From a checkpoint of a small transformer trained on Wikipedia: 5.4M parameters, capped logits.
Each number is 50 + 15 x the weight over its row's rms, rounded and kept within 0 to 99. Layers, rows and columns count from 0. The size before them is the row's rms in percent of the matrix's.

# up: layer 2 MLP up, 768x192, rms 0.102, rows 444-454, columns 128-191
# down: layer 2 MLP down (transposed), 768x192, rms 0.0961, rows 444-453, columns 128-191
up444 092:19 48 27 41 48 32 64 46 29 68 43 52 49 21 62 50 49 47 39 51 73 73 56 86 70 38 48 39 57 27 72 18 47 61 53 52 38 33 41 52 18 75 18 48 57 11 56 54 41 51 61 45 71 27 47 56 56 53 46 71 66 23 71 55
down444 100:51 99 60 60 67 54 37 74 28 42 58 50 71 57 42 37 53 55 67 48 63 57 33 50 32 49 73 78 79 42 35 62 44 63 25 33 62 57 38 54 56 49 43 61 42 35 49 44 65 42 62 52 42 43 40 67 54 52 90 54 42 72 40 74
up445 111:26 71 38 60 29 38 53 52 29 56 59 75 18 61 45 79 38 66 43 62 32 64 62 64 36 21 71 37 70 49 48 47 40 44 47 32 44 27 55 29 21 49 52 33 71 55 87 67 32 72 43 62 31 82 48 57 39 35 50 50 46 31 64 57
down445 109:44 50 57 44 43 41 24 17 38 41 40 45 36 85 50 62 55 66 62 40 51 33 89 50 43 28 22 64 67 46 44 60 50 47 58 51 52 45 64 53 70 67 51 57 58 54 35 52 85 38 53 59 39 44 29 48 50 33 63 55 42 32 51 57
up446 096:48 13 22 56 24 35 53 62 37 56 46 67 53 41 56 60 37 58 57 36 54 42 62 33 45 16 76 27 51 75 64 60 72 43 43 48 36 53 44 20 46 65 44 59 37 68 57 68 43 37 48 45 30 71 37 40 91 60 73 29 46 39 50 43
down446 099:39 41 62 55 81 57 39 45 40 56 59 48 45 20 42 56 64 30 41 58 47 40 13 64 56 48 64 74 44 63 46 50 50 32 21 63 55 59 66 43 19 44 67 49 57 44 48 45 47 51 66 45 59 75 59 54 37 14 58 76 23 59 40 60
up447 024:54 35 52 67 26 45 57 49 25 35 47 80 33 47 60 61 33 47 49 60 36 56 72 75 58 55 35 36 48 56 55 52 62 39 55 45 31 49 33 25 16 36 50 76 61 58 69 62 49 39 26 20 65 35 39 73 66 34 47 27 60 43 31 57
down447 016:51 81 58 36 66 37 55 44 57 44 67 35 40 56 90 50 36 36 67 12 75 55 63 59 25 74 40 74 34 62 65 47 51 45 72 51 35 38 54 18 51 50 50 22 48 51 74 67 49 37 53 29 69 62 45 49 58 54 41 46 56 42 59 33
up448 101:62 19 38 61 35 61 39 58 56 46 43 59 69 61 64 70 75 68 65 51 35 33 54 28 55 59 46 21 60 67 61 51 57 42 64 43 50 35 68 51 33 35 64 64 56 30 42 70 35 29 52 52 41 23 33 78 83 49 53 40 60 54 66 64
down448 099:31 47 47 56 89 38 81 50 59 46 76 46 36 48 70 30 75 54 45 36 59 25 42 08 50 42 59 35 31 49 44 35 30 61 39 50 52 73 67 74 75 40 75 44 34 59 38 57 54 44 75 33 61 61 52 47 36 44 58 47 50 48 46 64
up449 107:69 43 22 53 49 31 44 46 30 41 39 71 60 52 31 67 55 65 58 42 35 55 80 30 49 52 47 65 50 45 80 63 62 53 38 09 37 49 50 45 28 58 65 44 57 54 51 47 70 51 46 62 53 46 74 59 54 38 24 43 39 53 79 71
down449 105:31 55 50 38 36 42 56 48 34 45 53 41 63 26 36 51 41 78 34 37 76 54 53 48 44 46 56 55 64 25 42 60 33 57 39 42 29 31 29 38 30 55 87 43 38 73 43 66 44 74 31 59 57 50 79 48 46 56 39 57 63 61 35 67
up450 108:39 57 46 69 47 39 57 43 62 39 54 43 34 29 49 56 52 58 43 38 21 66 56 59 05 67 70 16 72 24 69 34 47 55 43 54 69 44 35 44 52 44 55 51 27 61 34 23 28 55 60 63 75 42 63 30 51 50 44 55 41 69 53 63
down450 103:03 45 54 77 48 51 25 40 36 34 65 35 50 78 58 21 27 55 39 62 70 57 56 54 59 38 42 69 61 31 70 51 60 32 00 46 53 56 50 33 61 49 52 66 47 61 57 35 47 52 77 57 21 54 27 75 60 69 48 37 35 40 54 62
up451 092:69 51 48 57 23 14 66 48 48 30 66 58 34 54 46 46 36 54 59 42 74 71 72 58 53 29 53 45 38 38 65 27 60 51 49 47 34 36 81 43 41 62 42 44 24 41 25 22 36 38 03 31 56 38 39 46 69 66 35 59 30 33 29 61
down451 099:58 59 63 35 67 59 72 63 40 46 52 62 33 64 55 46 57 46 67 66 50 66 61 46 30 53 38 73 49 26 73 42 58 21 41 43 48 56 15 41 70 57 67 59 70 37 07 57 41 24 12 81 56 69 61 36 39 33 36 31 57 21 65 48
up452 079:33 23 25 67 57 30 64 56 42 39 35 51 54 27 45 45 62 53 35 67 30 41 77 86 50 51 38 48 49 65 27 53 37 29 59 53 44 17 48 64 55 53 58 47 27 33 90 88 36 68 57 53 65 50 57 61 77 40 44 55 61 58 70 42
down452 095:77 62 65 43 59 42 64 37 48 69 56 54 67 71 43 54 58 51 58 59 58 69 50 55 60 39 58 61 52 33 25 45 43 73 54 61 50 37 42 73 76 37 66 56 47 33 67 50 65 41 53 26 34 57 74 42 66 36 49 49 28 57 56 53
up453 104:57 45 25 52 47 35 45 38 52 50 30 67 29 31 59 35 34 46 31 24 37 44 74 48 56 51 83 65 50 48 53 30 46 77 55 38 27 53 48 44 50 42 53 81 35 57 62 32 51 72 64 52 55 46 46 49 52 45 54 52 50 54 68 40
down453 101:44 55 51 69 70 56 47 36 36 42 24 39 67 43 57 52 99 58 47 16 51 58 51 52 78 45 53 52 57 46 38 39 25 69 40 81 55 39 50 41 40 58 59 37 44 47 50 34 36 50 56 59 57 74 72 34 29 29 57 55 26 70 49 56
up454 107:58 26 58 59 06 49 50 71 42 49 59 55 30 53 47 44 50 44 51 87 29 58 40 86 42 19 66 57 51 67 49 49 59 54 46 37 62 56 29 35 23 56 55 86 55 32 76 56 41 77 70 49 48 40 60 53 85 21 17 30 34 58 47 46